Weights of a small GPT-style language model, trained from scratch on English Wikipedia.
Size: 6 heads of 64 (1 for keys and values), 19.3M parameters.
Architecture: LayerNorm before each block, learned positions, no biases in attention or MLP, tied embeddings.
Training: a variant of Muon for these matrices, 318M tokens.
Each number is 128 + 32 x the weight over its row's rms, rounded and kept within 0 to 255. Layers, rows and columns count from 0. Numbers have three digits each. The size before them is the row's rms in percent of the matrix's.

# down: layer 9 MLP down (transposed), 1536x384, rms 0.0193, rows 493-517, columns 0-127
# up: layer 9 MLP up, 1536x384, rms 0.072, rows 494-517, columns 0-127
down493 104:204179162130142114169114124124126113123157109112067125190134133138097131145129130093177069118101154202110121100139119156127149170099097110118107144166126077177198153105130161082139127123140175143157146107164102098156167196153088143165111092148125109111099125220155138081142118108157113117159158101097138181093099137148152168160169114174096162140105130119130134116115172129112209157103
up494 094:105172154126183108143138137138137138129142171098088139110111140132155177133153073086073103149132137139071142064110108054097153182173098136136169136157116065144077104180211085224196119060148120094082193159152089141102145130123098116181155161128100100157173119108115150047099126092104195096151147113117103106135149122152152165113119188146113084109127112098112128116130096117050122135150
down494 098:104126139103105138167144124119168124051158207082130127138132131172141114097118181092111126144142148110142124103130198117106148148107145201183200121100149123111127188153096118152160135130116154093043058111130079103168149160125125098141158182092087102178103174096095082119141164108097065087175106158092139118117125123121151084143078158159138104122144093134133166220116162132089132139107
up495 111:078137168248096185082091113088077153079168162209152126093086158138084157175155110123180089115128167145102080128084137102159157139103136133157149150129140101088121108097119117102117137111106092114124174133095117101206151077140062190134122124145175217109127113095101140106147061088049168106115103158133140123071132160119103123112133162182116090161151079140168113138122124078144154144145
down495 103:160162169157099162145136093131153161091209097150068133099118112174111095125140078099166130167218083096095164127175149092133081097152143100140098115059107166143121118185125116135109049122161143117086141135060153118113129118125164121091097158151109151105167113119185125137127140178147168126206143194179140058105089095126115075184055111112160084122115119101162219129058130149115094074141
up496 097:122140126107053170147178156112117099089093176140123101125076104105199128132075141134090158148099125160150135109172198156110116135125114214143172211099157047151161213134164120111144125106083054074127111135137139141085087068171136068158128160163151072103132146181163182118096105153177152148127212123103061162124084125118125181136133133151112108089066192142190111120139141103132186092128
down496 102:157127152110167122087134168194130091124103107116130125111152187131114177195125094167168096071150117144111126107143140112106116108128123097157161118143118169106136135113133099093078141146128121185114144107091157088085135144099135111080150188102175139197147153108113119113073174097123173135144093155119121191162223125135174159112093179132135109076167098119120102120100153162078151137106
up497 101:106065126133138197131134097133138112101093089104064163166117111114157109127169058068161117113119164113119177205205062129091151146128119138105116150107157169086122102177123169158161130134068073161156122103141107130198127131073090146093087128070108151117135127199143122179144060122133184143065121177147112136112127097100149154145165103168111138124134174132154141099116155118099148170131
down497 103:088164087072126125103147152080133130116189101124153150110120165135101168140152119114142160125172153121127088095142131146173092091118121091139064107149160114171140180096124123188080146121136172227155153109116166137151150116214175145146143100137099182219127086152164124064148154112118146072152187146151133100107142122152101139152097129077142150124120113113080139179068157121129112092156
up498 102:150124152103072101121170134107142113109108104143141176127108130146090124100121120100083120143109037189135131078119147167173105160180121110087078191130153082117189143119159124134139140169101134113140102121115180163116129069170118131129184101117127109074089123099193083192195142142133104119129136119154145103159202123122178152111143108094113116121121118140102139085162117139154155088105
down498 107:158112178221139111159110117145117171135141112127099143095136125099137130122124161111136158138091164131192098150123100119120160173137152100113133128119116124149074156133109145182096065101137131125172128106074071126151095136135143154112126153123087140158106097148152127132115113078120138175169158109104174111162138131196128128148130127204208125114147138102125082079148084176115187075165
up499 102:147134125106137135122160128089116155119111122125186192114155119141150187099102160122097058145109113126065135095135152192140143090107158169151148177111161176156103119090133152152110130167075180109160181210137120116108127080227127109097150111099138094137085118133090110132097125179090128116133046064179117048135137074172087122180127125199151107108112130171145130097155179127107142153117
down499 098:186156132097112141151094122171099136124102107096097152107151084136149105107101166133130120134106148135115141147116106069109042125173120112041138071088206117143194138117178123153120158166136065181199060073097121086121146139155127141119124141104206175131098162133099118063131070137069096168169082144172121109114092153154122128109114144088115091103113167097121096107138155093151117134138
up500 087:078155083115065187100131156104068132092130161140138158134139088135138082127148099135074119097120187154095109093091072110169164110120094131156087135088071099179051201113123132139128113120163118142148089140132160150167160133134092109087102162155065105070123101133189134153202127136048189149179163073150112108102121135130105113081128070153177107099166119118173108095169095095107117115118
down500 091:130125121118163136105150086125184133137178154146095144099147058138094137182166165157120167133142133120186144154096161115123075170150126105171151079210160083195138106205158124139179119143105122145118195159068131110122101151110127121098121143091222107161130158129157097146136163213152112121140167154066132108136135159137129162131120158086060150146098138108119128070128131123103075131129
up501 108:147102161137130074127134067045153123126115123129103167119154171082061104153138151105162114176103084068167170143142164087148149174113097148104123049145136125076136110068140114095126061124087132088110140164119126148135153099161167116100105167164157088131113159105122157136177141083164124099122110094154104135122124108197130161111137146100148078001148108195144146122117093155110095157120
down501 104:145135066130173135200126137063093126109130173172143128152065128134125095174090146147160116125108161084085150135119144107149101243126121084116120146091161085133094112103169142113165170120132143136121082162149126138143090098166128179131168100147125107133097110183189101121110130100145126216089169148174097139140082098161140108144140157071105147073144152076122137158180156119158086136115
up502 080:162097135118132162084166156145110107134073083125109127222144116155159113108166199075160138126081121144131124118085150086149138084123118140060064078154128152095094168154217173116130117135128099105141168106135128125105055122180169149192073153164160104170149156085049059101212080145116150137115104158103129086149168114142101136096134077098131134210163145129128167124096088151106120100113
down502 083:122141113164176150091143070141083137136159104095115126130163076129111125167084115135129139100101121133134091117159100080150094161163152153087103105142096121128132129144116104135161151104118143157137107151164117088177141113102117122131127145123131174117127154100152137108140137099145079130139105079131133104155137172116162090138135174225128099074089143082093202125128161121085096116082
up503 113:076133090154157085091083114145070166131160101169128126074122155090161141143185113125153132104103088123134070120119150066107114177144178115123124117126089147121141108114196166131154131126159092103073109114065106079149114151124115168106091152125152060128162130147096162109167147087148095125117093136146145119134156183082141067175130117101145157106184181125125100096150127177179160187099
down503 109:123142080133151104154169091151150166134103099057112120071145101162150136125122136202108144092112116175133123152118091057185117139143099114187165160120148174156160078182140106125140104164146105112118137062172151107104118144136138148184130054066069099117139181125096154159117215102163169122106133093168117113148117136082122191122115158124140149153084098130137127114114136117086161139077
up504 095:080125159150097153115133094128064139082118113092130113133089076145181197171110102129131161107140117094079175089088146065189163167132136147180133098084113156128118135160123118145153101138175126129141111117157144154168121081152107121111119136172183101121057080083139130099136178120123122126126136142099148092085169123150172186055116162112143112080083164241125156137137132159095092145100
down504 099:134134129152141140038138147119121197141157112167183128112122138108141167101070123147114107130096120139139072147079106159133135167123124134141096126153110210118122073177128125161133121183104154161186123155110187143163130167151062106064133148123123169152116112108134110066145169156054106152172111139196095081106087156127144174102081127183133106037103151144118179035141132171137091138184
up505 102:136126106104117144154142131157100130083096044107132131191125165139143111091149099161087112179132151113136108121179171124160124148106171157138115090140192136088130077172148123091145134097118111148170131145057119141122078114121184153114171158125097101094146100126125109119120078101120100145140145132179147131168100137149200155143150131068154112076145155100105174154078086179097126084166
down505 103:100159151162149161093153156100127073144123135172084138147119135189136130076145131098122140110088177148081138118124132113107115108148162137144165134157218090140175113105098087156126071164179120162175091125099198100078117189122172130118057133124150154146104163098146146152209103123076130143098124155135093073094133119150133140095134183080128131159093165156151080112090119113112113177164
up506 090:140173129158169150157111098068127200093081165132138100075117152136108076126147131181157064227128113090132048097091124140166154151114094114128083105164122184113177138139136085141128116176092137150102157136106164172098075110149095120157160146127126110169089123110211104204128092149113138103145152129126144136138129131103136081132164132099123163136114114149108083147142144119166156072113
down506 092:134142191099121119127192160166127131170068095154136159165159169120137151106125161155034166100183130140132067132137153102095061152125133083104165034115080104047130125130131105225147100128113148124176147086072147129082178130102203114119149102095110140081132147120148134112136119127100146125154125157075115169179144138172124073180125086135085122048126127117192177102102127126156164121130
up507 106:146092139115103139144114126104124129092130140083135178109178082101085082111143094083137137144167078190141182137114175072124126120155197099141081137134153120113130042127214110096116157136123152125126138153159064195091156084138120119077100170131139156109107101169161159050161124097141178136073164103142138140075123066206152099135144116104122157087141132197073072100135186177136075141136
down507 110:148128081051174143099115106110137167122174145135154132110160105194131156155108135110146089134113127136147150131122057145117102100146114071138076161096191151104086195079098129128115120173155097151154051071204121107090115096051195153204139146134112155159146125169079082115156159119087147185124178121120136094130112143130130137098072144148161124148142127115205170151148137084168150147149
up508 091:149174084150101148124143159146216152170160109141118083116093126109141110125120117166105130086060110135133136120131147171126122143170108122134151105067105106156137083149109140149105156185116174109111070091097123099133154138181122106120169131218115071103105150148126124112156087131101137112152113096111096145131178175133100106133200136086105165159085140076119146188044113188154173129090
down508 086:073097207107145099128071102150108142036077127108151152151080096090117152132100114154137166150150155124141119190126151115144163144159144106166155088106122102129138186055157119098156104092150121108181131138139104091141133138092104166172097179115145140152115141116192138106088088100222137155149170149111131150112119138089106098118136138185121154114032112125157106140131144139132131082062
up509 104:065097143068155149128120200160136132163031127182110112125140147157126084113108111084133161130143120099107169130079146106129130187110135161157093104103112173123138096168156100183161132151146145166146132121140126179137135102138165106133174114160156123114153147150144156146145140191107111151152163188102102155135057174152151152143080105133132137121085154168155148158148053167044100117178
down509 106:115135085015156105070143105095159118115154098094120079102134165135155157094107151126113132099125054115137121118142138142122150134100117138158169145113123162097157159122144142104095151090125159179135152097134085168124125111160170177081135109155187102099179105144137152187100157121140118126158148142094123093133087165130124133161095109132142171126178116136149118205074077169121079155089
up510 101:144154242089164203150118134121076137133118111128130155067147117084108124055164105144130142149178147155137183141137051161141085138140122156143123085103089119072140118171144103121096132180147112152180127163151090109117086114085099158135164123161179156104108159122130134094126087116091176136164169223188116133091150117101150098143161203131218132113162105129144101146118097158135152118155
down510 101:110139090160138135119102095145084122157133117133085145155124156143198152044156091147066069132111051144097111167077160143116074086092116127115150106119147091110137189204156159137123098121097122131109120101140138196191113116143148087124155113182129146142117084161118105201183077124114090170155150125071099134106142078187164111155104124142029132130105117088159109116105120151063117183136
up511 105:061175159127157094144167130132126120158139109101138128075144157161160097158123116066116170158127137126197111129157087106188115106102148095134132095137102133100145082110129142162097098119177132134177107107153122084060130130160125122162121103159117119099101076138167129063120142152109109143145152149212103077093174113115125108168185108058149162171025126146138063085186113143118135135113
down511 109:136122096104138146101088099067192130178214196084140154128086129118184090086149135180157075139119068145110104135111141120156196161114159148134179138078132094139100176146110125149179179159088109099107115098092156149110138145134120157121147155153115193136128120109140076142140121193158148098136162139151132095122135115168116171160077179110084094111170152121144102069168170090181173092170
up512 100:119083106114157142125131136121138156129199124102146152129080115063109144115177126158157090163147121159119134163117155162120101151130184109176126129133161156133197096054156127145118118162115098116196134092159135175087103103190186120070130126124109132060118149102098118161105114106110116155112109094126109153130157063165109149172126166102118171079133152113094163088182143112141127136165
down512 101:142183120181172089112127124148135101089078084141127171114125121145137111148150114112170120041136157074154071117108115122067164131165100079160151115137108129066107076168119109132163149177090141102153072161114066173175107177114143087072099085183149109116172083134116107169079154172133079113111140085126124138135137195114104155126089091137187134127111058166176143118120094140122136125135
up513 088:131101157131166139094141139139153087120130124105059128215130120173135053108175113124123118122120119133124129042150073181054153089166095114121153106163132160125129132110145145118143116181089104124118079146102151149111204091103132125167099115189097154113149113128087062142166164146117116154168148179171171114133140188125162131087141100108133138130095114159121140164141105115141140070114
down513 089:091120106148083137149101155148134139144122153112120069149177114068123118166036093126123133148127161113115150131143098138153146218110198140128077133106147070132127178146155156222181098104119111093095121131163142140113131129099105086123165111129143125152125130117135135084150061084085132098133135179092146155101165127113132150156110179203095135119145076126115124159144162123135121129140
up514 098:124107118119056125125131180075124115138134132162130148129065075151154123105139181161153173130148185163105096125132085169164079089116085091122135125108190115097118127145152149093070088168074090126090117170171161108129127158068135112135065135131150143141074108148135098122107134134158138192098145153148123092147134080126174177108141151132171098099112136126153114134194137115189142108082
down514 098:105190111228081090102104146113116162080146169111174104149072111077129191152096126096132152108105120103176078175176090102122105101091165090120169151129151089086152155133137151141101082104137110190120063114086186135130167124103124120125145138150164109141078158146093122102139148134096106055126141094123120120114117114139076151132188142123059116130200103182100141116169173127120125137128
up515 096:184169078156125187135092147149148097142169121132121143102115191084080156127144140069073107110087138205202156146112167196111138128109154025120089123111162121112129126126094088148127103183108178171135154062163109135136115156140117109091124104077127141145142089127088133162136113097090145070124161119138187127133120095083173179118120113149161129147089168106126128053116121125126077102099
down515 096:130133138156120131119175104077136139159097214146125103091086185167158102096147157138126173117144134136105113119161134121180137130159105154130120106142127123120117142084193121135100200131141140107129078077086120091095127118153106163160136107201122090157127142127155132128105037140156141170115117171106072169111136043116095125125105143108128135131135167163078077147137125164146112157089
up516 112:091134136120151165112098094061121102122132181068208180120104105123140167150122136138134111131156119075138130152063065119070095122113111057102136105094151135105150111108090191094151100075097117151114149203197169084146133184061146123155107111155120115161176140051078104136157139159169144086166160145122124127090166114143117130141074197083126092102096088097169147113146166127130145104103
down516 114:156115075116124081159124105165120137143161159095099137154090170110156143123124113166167172125087223149137106125112077182120153070105144045081142106086133093119191150137182175123101165123134081115145149113087104136135111175073066078144171096189096161135182111125111105086107145151199119151156163142103125115110095066138168127126135121088174088144143130084104111110076166129133124133122
up517 093:144137065139106068163161136202107184154178152168155144121096110119170097126152151092111082142101145107142202150107093112097202130108116147123099071099152148165164165098114159135137118102082057143160192113086109058130097130128070131155021085114129096124160124146133103160153099124063085149123130131137164194132128192095127207148137106118125134150119148156093093130137115138136164158180
down517 094:135084118113088127148127103177117146136088167134166132162152188079113115108115122150139129138081093106168179185127153125098173159168161151124120093157120173135105097158033086152133111127134132124180179103128094112172142125040153134150099164094123127135119132061131149085108168193095090113103143137147143116139075216125136078127129177168137182096065089089108153130124115099141174103083